Part of a small language model's weights: width 128, vocabulary 8192.
Each number is 128 + 24 x the weight over its row's rms, rounded and kept within 0 to 255. Layers, rows and columns count from 0. The size above them is the row's rms in percent of the matrix's.

# layer 13 MLP down (transposed), 512x128, rms 0.0786, rows 353-365, columns 0-127
size [110  93  96  95 107 108  94 105 106  90 111  98  88]
[[132  54 121 119 108 143 157 138 142 122 144 159 111 130 111 135 158 157 136 119 164 123  95 116 126 157 164 136 109 113 150 102 164 138 128 118 101 110 140 110 106 133 121 125 144 106 150 168 108 121 165 148 131 134 110 110 161 108 100 156 145  92 131  86 117 116 133 168  94 127 133 128 206 151 129 141 146 133 116  94  75 137 185  98  99 120 100 140 125 178 112 157 124 139  91  92 129 147 144 137 132 132 140 131 146 103 140 142 183  98 114 149 108 162 147 159 104 128 128 153 133 155 155 125 129 162 126 113]
 [154 133 132 146 116 124 161 127 121 149 160 101 124 139 123 117 144 152 129 101  94 106 120 150 132 127 188 132 127 115 120 137 137  87 121 112 154 138 134 143 105 124 149 127 108 114 158 154 162 140 167 164  87  99 139 146 129 134 121  98 105 203 154 123 155 114 155  91 114 124 178 100  73 130 137 118 152 115 149 133 134 128 121 115 105 141 121  93  82 121 165 163 111 117 124 143 137 114 104 136 130 111 118  65 122  99 103 140  55 152 148 132 161 175 137 118 163 106 138 115 141 129 130 146  85 151 124 139]
 [114  97 130 156 161 128 117 153 149 144 155 109 110 145 123 123  93 138 129 138 135 114 127 148 134 117 100 136 124 176 109 123 148 115 123 115 117  88  88 152 136 106 127  98 101 130 123 143 118 132 112 114 144 139 157  88 118 107 144 168 135 101 173 104 133 157  81 129 135 175 137 171 123 138 130 137 158 124 141 110  98  86 148 158 156 129 116 120 127 163 151 130  79  81 140  83 148 138 112 122 177 143 188 136 125  75  98 139 133 137 112 135 113 113  87 161 123 158  93 126 128 134 131 110 121 125  99 198]
 [114 126  98 136 150 128 127 104 124 114 122 137 102 146 109 104 125 149 158 123 133 113 121 113 138 160 144 113 156 146 140 140 144 167 122  90 155 114 121 105 112 103 114 152 174  95 135 144 112 133 139 133  96 176 130  99 157 105  77 107  84 130 168 136 136 121 105 183  89 133 135 167  83 121 112 104 142 130 112 125 146  96 156 125 120 165 139 153  98 108 150 186  91  83 181 110 148  91 166 153 143 117 107 159 140 146 157 146 150 149 138 107 127 128 154 161 147 129  99 132 125 158 125 142 176 116 125 125]
 [188 159 151 126 157 130 126 123 103 121  83 106 163 137  79 135 160 140 132 153 123 108 141 136 142  93 116 111 154 133 133 142 102 150 148 184 130  72 133 113 122 131 108 143 150 124 152 136 101 135 120 162 140 140 152 127 144 104 124 125 123  93 149 142  84 144 130 136  97 131  66  91 116  80 125 103 116 113 128 129 143 131 133 152 162 128 123 158 158 146 149 137 167 136 104 136 106 125  99 164 117 138 121  89  96 111 127 130  83 104 177 150 154  86 122 146 157 158 124 122  82 126 117 112 117 122  79 112]
 [113 154  95 188 113 136 108 157 104 151 125  89 164 142 158 101  93 145 112  75 181 121 112  96 127 104 130 146 133 113 117 106 148  90 149 137 131 138 143 115 144 115 122 147 106  94 159 136 169 129 112 147 125 147 150 153 149  90 132 124 123 133 145 121 152 110 145 109 130 141  93 117  92 140 115 135 115  97 151  88 187 149 110 138  99 128 109 119 120 127 174 140 107  69 110 217 146 124 144 133 153 118 155 142 149 159 143 125 124 147 156 143 139 131 111 143 133 143 142  99 134 117 124 133 120 166 103 111]
 [122 190  91 136  98  76 129  94 165 175 131 120 125 124 127 134 125 123 137 108 109 126  98 152 113 134 132 135 106 103 144 134 124 137 147 131 133  96 144 105 142  84 118 107 139 150 132 105  83 124 121 135 148 159 177 130 122  76 134 120 114 143 127  96  87 112 130 128  97 119 135 129 122 107 117 113 109 115  73 144 133 148 145  92 114 137 115 122 139 156 119  97 137 155 142  95  89 144 150 105 140 136 124 114 101 110 202 140 143 148  80 132 154 101 152 122 147 119 107  92 141 169 153  65 155 116 146 153]
 [115 142 170 166 122 117 160 171 105 184 118 130 122 134  80 140 136 121 156 131 130 123  83 141 164 119 145 119 182  95 157 149  99 172 130 151 146 115 127 139 121 135 119 126 105 160 173 121 162 107 106 131 138  97 174  81 143 169 113 131 144 114  96 109 120 119 132 119 142 117 118  94 119 114 131 111  75 110  76 133 123 157 127 113 120 122 116 105  88 116 180 127 142 118 123 102 149 116 123 124 136 122 136 129 126 129  87 129 162 150 164 129 165 163 163 134 108 163 136 149 133 115 152 113 163 103 123  88]
 [115 113 116 114  95 138 152 126  80 127 130  95 100 119 137 144  81 163 135 141 143 111  96 135 120 147 141 125 122  92 105 100 114  73 156  89 110 163 145 133 122 178 166 111 116 146 132 132 161 178  99 153 139 109 103 120 144 100  84 107 128 106 136 138  89 153 140  97 141 141 122 118 166 134 131  97 130 164 116 118  97 100 144 176 108 120 174 134 101 124 156 133 130 132 142 135 107 142 134 127 141 114 112 137 170 121 191 120 150 126 137 155 114 119 156 145 199 139  97 123 144 163 140  93 145 134 127 130]
 [ 98 158 134 134 134 169 146  99 159 103 121  99 142 119 155  74 169 142 127 118  83  98 130 120 118 148 167 132  99 146 149 117 145 158  88 148 130 125 137 122  84 130 125 126 141 120 113 114 134 156 133 148 104 154 135 124 152  80 104 102 108 110  93 153 126 142 113 135 130  74 109 138 108 130 104 143 111  75 119  85 139 125 155  95 124 128 118  96  91 100 171 155 126  49  92  97 135 135 145 164 113 128 161 125 141 147 138 121 125 141 114 116 158 111 131 115 170 109 147 119 159 147  96 110 129  93 131 137]
 [117 176 132 152 133 167 155 146 104  84 142 124  87 100 140 139 101 155 163 126 147 160 133 148 133 128 142 102 115 134 145 138 169 104 138 135  88 107 159 119 131  99 150 162 102 138 160 146 140 148  74 146 118 122 119 115  74 141 182 127 142 164 157  86 153 111 120  88 126 130 126 134  92 127 140 153 128 174  97 170 159 139 124 126  91 126 118 129 140 139 166 152 144 179 117 147 150  99 119 145 134 110 116 147 121 130 116 147 101 120 119  91 145 136 133 116 152 146  89  93 114  96 170 150  95 128 120 113]
 [190 125 136 124 131  92  92 102 152 118 122 149  96 136 105 140 139  99 160 126 139  82 116 133 156 101 115 133 141  92 120 142 129 150 136 108 115 159 148 120 165 140 171 126 159 140 142 112 115 174 117 102 169 116  83 129 124 107 116 150  85 203 109 112 172 146 128  97 168 110 155 127 121 135 139 135 115 114 133 122 126 124 126 114 115 126 169 124 125 135 110 142 174 124  87 147  91 136 159  95 115 154 113 111 103 143 157 152 150  62 140 147 155 115 126 158 120 135 136 136 137 112 131 154 111 133 151  81]
 [113  74  93 110 115 160  93 115 118  97 117  95 144 112 114 143 107 152 113 102 167 111 103 129 120 145 107 117 157 105  98 125 121  94 122 109 132 122 152 126 128 146 133 125 116 107 150  96 183 120 105 117 144 129 141 101 140 107 159 127  97 169  87 133 102  78 155 124 115  96 156 158 117 104 175 163 139 158 171 153 156 108 105 143  94 152  93 146 106 106 117 144 149 121 168 110 140 128 101 174 118 139 132 147 142 149 143 105  86 118 134  93 122 124 140  91 107 119 114 125 131 162 122 183 125  82 126 136]]
# layer 13 MLP up, 512x128, rms 0.0786, rows 354-365, columns 0-127
size [ 99  99  97 105 109  89  95 104  91 102  95  94]
[[113 101 143 155 149 122 112  86 105  89 116 120 114 104 132 139 116 110 154 130 112 123 135 130 160 123  68  90 156 119 167 126 136 182 144  77 113 134 133 115 124 117 111 126 172  61 148 135 124 135 134 124 138 146 132  77 121 153 130 117 149  96 145 108 106 177 104 115 127 149  95 137 153 105 121 142 143  98 112 123 143 118  70 159 173 138  82 113 161 152  91 114 132 150 155  80 120 117 132  91 143 125 137 107 135 108 171 118 114 169 135 133 132 128 117 147 134 121  94 150 120 127 110 108 104  98 105  99]
 [137 143 112 118 108  86  86 127  85 126 128 112 139 100 105 130 116  68 149 109  93 113  80 145 147 138 126 137 103  79 135 125 118 123  98 119 109 136  94  93  72 123 124 117 149  97  94 107 133 120 108 158 117 145 123 129  99 132 124 111 142 137 129 106 108 132 161 149 139  83 137 104 169 123 128 132 120 134 139 123 147 171 132 136 105 120 131 174 106 102 138 104 175 110  99 202 115 166 125  91 118 101 108 126 157 148 125 169 141 115 139 147 123 153 172 139 128  95 137 146 148 151 135  86 129 149 166 105]
 [120 112  77 139  89  67 130  88 150 165  94 106 130 116 147 136 192 110 101 163 174 138 121 125 154 123 102  73 133 125 113 103 102 101 119 151 117 142 154 138 115 130 125 143 102 135 101 157 123 137  84 119 118 103 117 108 159 104 123 123 117 114 145 144 148 151 132 116 154 166  93 132 130 161 146 148 150  99 142 122 155 140 131  89 162  97 167 129  88 124 142 143 154 151 106 144 157 139 129 139  89 138  95 110 163 100  97  82 111 131 143 133 117 139 138 146 140 133 157 114 160 129 136 148 142  90 136  89]
 [ 99  88  94 122 120  80 141 141  77 132 117 147 161 150 162 125 155  96 110 157 144 147 156 144 130 147 145 106 110 105 109  96 157 125 143  96 108 159 122 142 153 167  66 180 124 118 145 127 127 112 136 133 118 133 125 114 127 156 154 105 115 148 133 122 124 143 107 132 133 135 129 112 160 106 105 130 135 124 165 131 121 138 160  96 135 111  96 146 158 142 156 102 159 164 172 165 102 110 108  93 119  99 139 149 164 119 128 165 145 155 113 105 134 189  95  94 123 163 128 132 120 102 150 124 148 158 176 142]
 [126 129 151 130 126 125 118 136 131 143 144 127 120 116 119 114 136 153 129 158 113 134 127 159 127  87 151 112  75 147 130 121 102 148 125  85 137 122 103 158  64 125 145 140 132 158 144 119  99 141 156 130 168 135 144 144 103 139 155  83 138 116  96 107 120 157 105 101  83 146 118 136 114 106 144 110 101 169 128 142  90  91 187  72 152 128 100 148 110 126 110 149 133 126 147  89 161 106 128 117 134 147 141 150 118 116  94 123  69 124 120 113  81 143 166  94 193  90 153 129 155 130 129 109 151 122 122 145]
 [116  94 178 135 135 139  96 139 119  93 134 135 106 179  94 130 147  67 156 108 152  94 152 117 124 127 107 133 138 123  93 126 133 174 110 153  93 147 129 150  90 173  88 139 146 110 103 108 130 117 117  86 124 146 105  99 132 147 115 117 112 130 128 136 149 165 114 104 168 152 102 131  99 137 128 146 109 104 143 140 127 102 121 156 126 152 105  89 165 125 114 175 102 119 115 144 154 171  99 159 106 131 133 144 119 104 115 142 152 127 183 101  95 142  99 137 155 155 142 150 111  84 113 143 121 135  89 107]
 [118 116 125 115 127 107 105 137 157  76 122 136 117 136  90 100 147 132 127 154 122 123 137 111 131 141 119 146 121 101 113 119 109 139 115 125 108 155 139 126 160  91 115 131 134 119 140 121 115 131 127 151 146 153 133  46 114  99 107 127  99 120 105 122 155 158  96 188 143  89 178 113 109 126 173 100 109 127 131 158 135 123  67 178 110 115  93  79 148 143 148  86  89 134 142 138 147 130 133 134  84 135 135  87 122 127 106 102 132 110 133 101 150 115 139  77 121 102 130 147 130 156  97 106  72 111 121 144]
 [ 95 146 138  87 150 110 111 117 103 126 139 129 130 131 111 101 131 124 132 151  99 156  91 147 161 146 153 121 128 184 120 140 175 128  91 138 112 117 128 140 127 136 126 147 103 134 130 139 116 160 152 111  84 156 143 151 134 136 143  86 168 168 130 117 117 119 121  93  97 118  95 148  83  91 152 131 152 127 109 147 117 128 128 146 129 165 161 172 192 159 138 110 133 102 131 106 105 104 159 150  96 130 155 113 140 127 159  98  94  94 128  68 125 141 140 107 129 121 133 155 109 134 108  93 119 196 119 120]
 [158 147 108 155 153 133  94 132 109 132 132 171 135 113 157 165  99 107 142 140 193 134 112  80 156  97 104 132 172  68 173 159 139 117 174 106 144 143 108 122 112 142 123 125 136 141  90 139 143 119 129 132 114 119 105 149 104 183 125 142 136 153 134 139 136 146 132 111 131 108 142 149 125 111 115 119 121 163 148 121 100 105 135 153 131 124 165 150 121 156  89  81 134 164 104 171 132 172 135 106 108 130 146  71 129 123 162 102 151 155 147 106 102 135 120 147 120 165 121  98 107 116 127 132 156 125 116  87]
 [127 108 152 121 147  89 110 127 162 166 143 129 156 151  96 114 150 105 124 139 176 119  90  79 167 127 114 110  93 140 129 130 114 143 140 162 155 120 112 178  85 128 130 149 168  90 167 127  95 126 104 123 139 122 147 105 143  84  81 116 139 100 115  92 131 135 184 122 100 106 117 153 168 152 147 117 103 120 109 138 115 113 161 110 115 125 174 116 146 105  79 107  97 117 135 151 101 115 111  88 150 174 150 117 145 148 153 116 129 139 117 117 107 142 143 133 134 131 100 138 146 126 120 137 129 134  66 133]
 [127 136 100 143 163 116 106  93 144 141  94 138 111 131 142 131 110 155 113 132 173 109 126  79  89 116 120 152 162 156 138 109 110 129 145 104 152 124  67 101 119 152 124 146 147 105 114 133 110 113 139  89 108 141 136  72 152 123 136 111 136 135  90 165 131 143 124 102 124 188 147 141 190 128 136 126 106 153 130  98 125 129 143 122 120 130  93 165 110  92 133 132  90 124 148 156 138 143 100 171 117 150 120 160 164 124 146 114 155 139 148 139  68 150 142  94 117 164 131 140 135 133 176  90 133 114 131 159]
 [141 157 154 162 152 113 117 109 144 119  73 162 141 149 106  91 144 116 123 126 158 154 167 123 145 144  86 168 115 115 152 136  97 136 158 116 101 155 122  97 136  92 127 122  94 142 126 151  86 161 148 126  99 103 142 129  88 124 137 125 178 111 129 165 149 138 123 129 126 111 121 119 115 132  87 107  83  50 125 122  76 130 136 129 123 107  89 106 151 159 145 144 124 143 111 118 155  89 133 153 128 113 112 115 116 119 121 174 138 151 140 109  63 128 169 127 112 140 147  97 148 119 135 112 130 117 111 110]]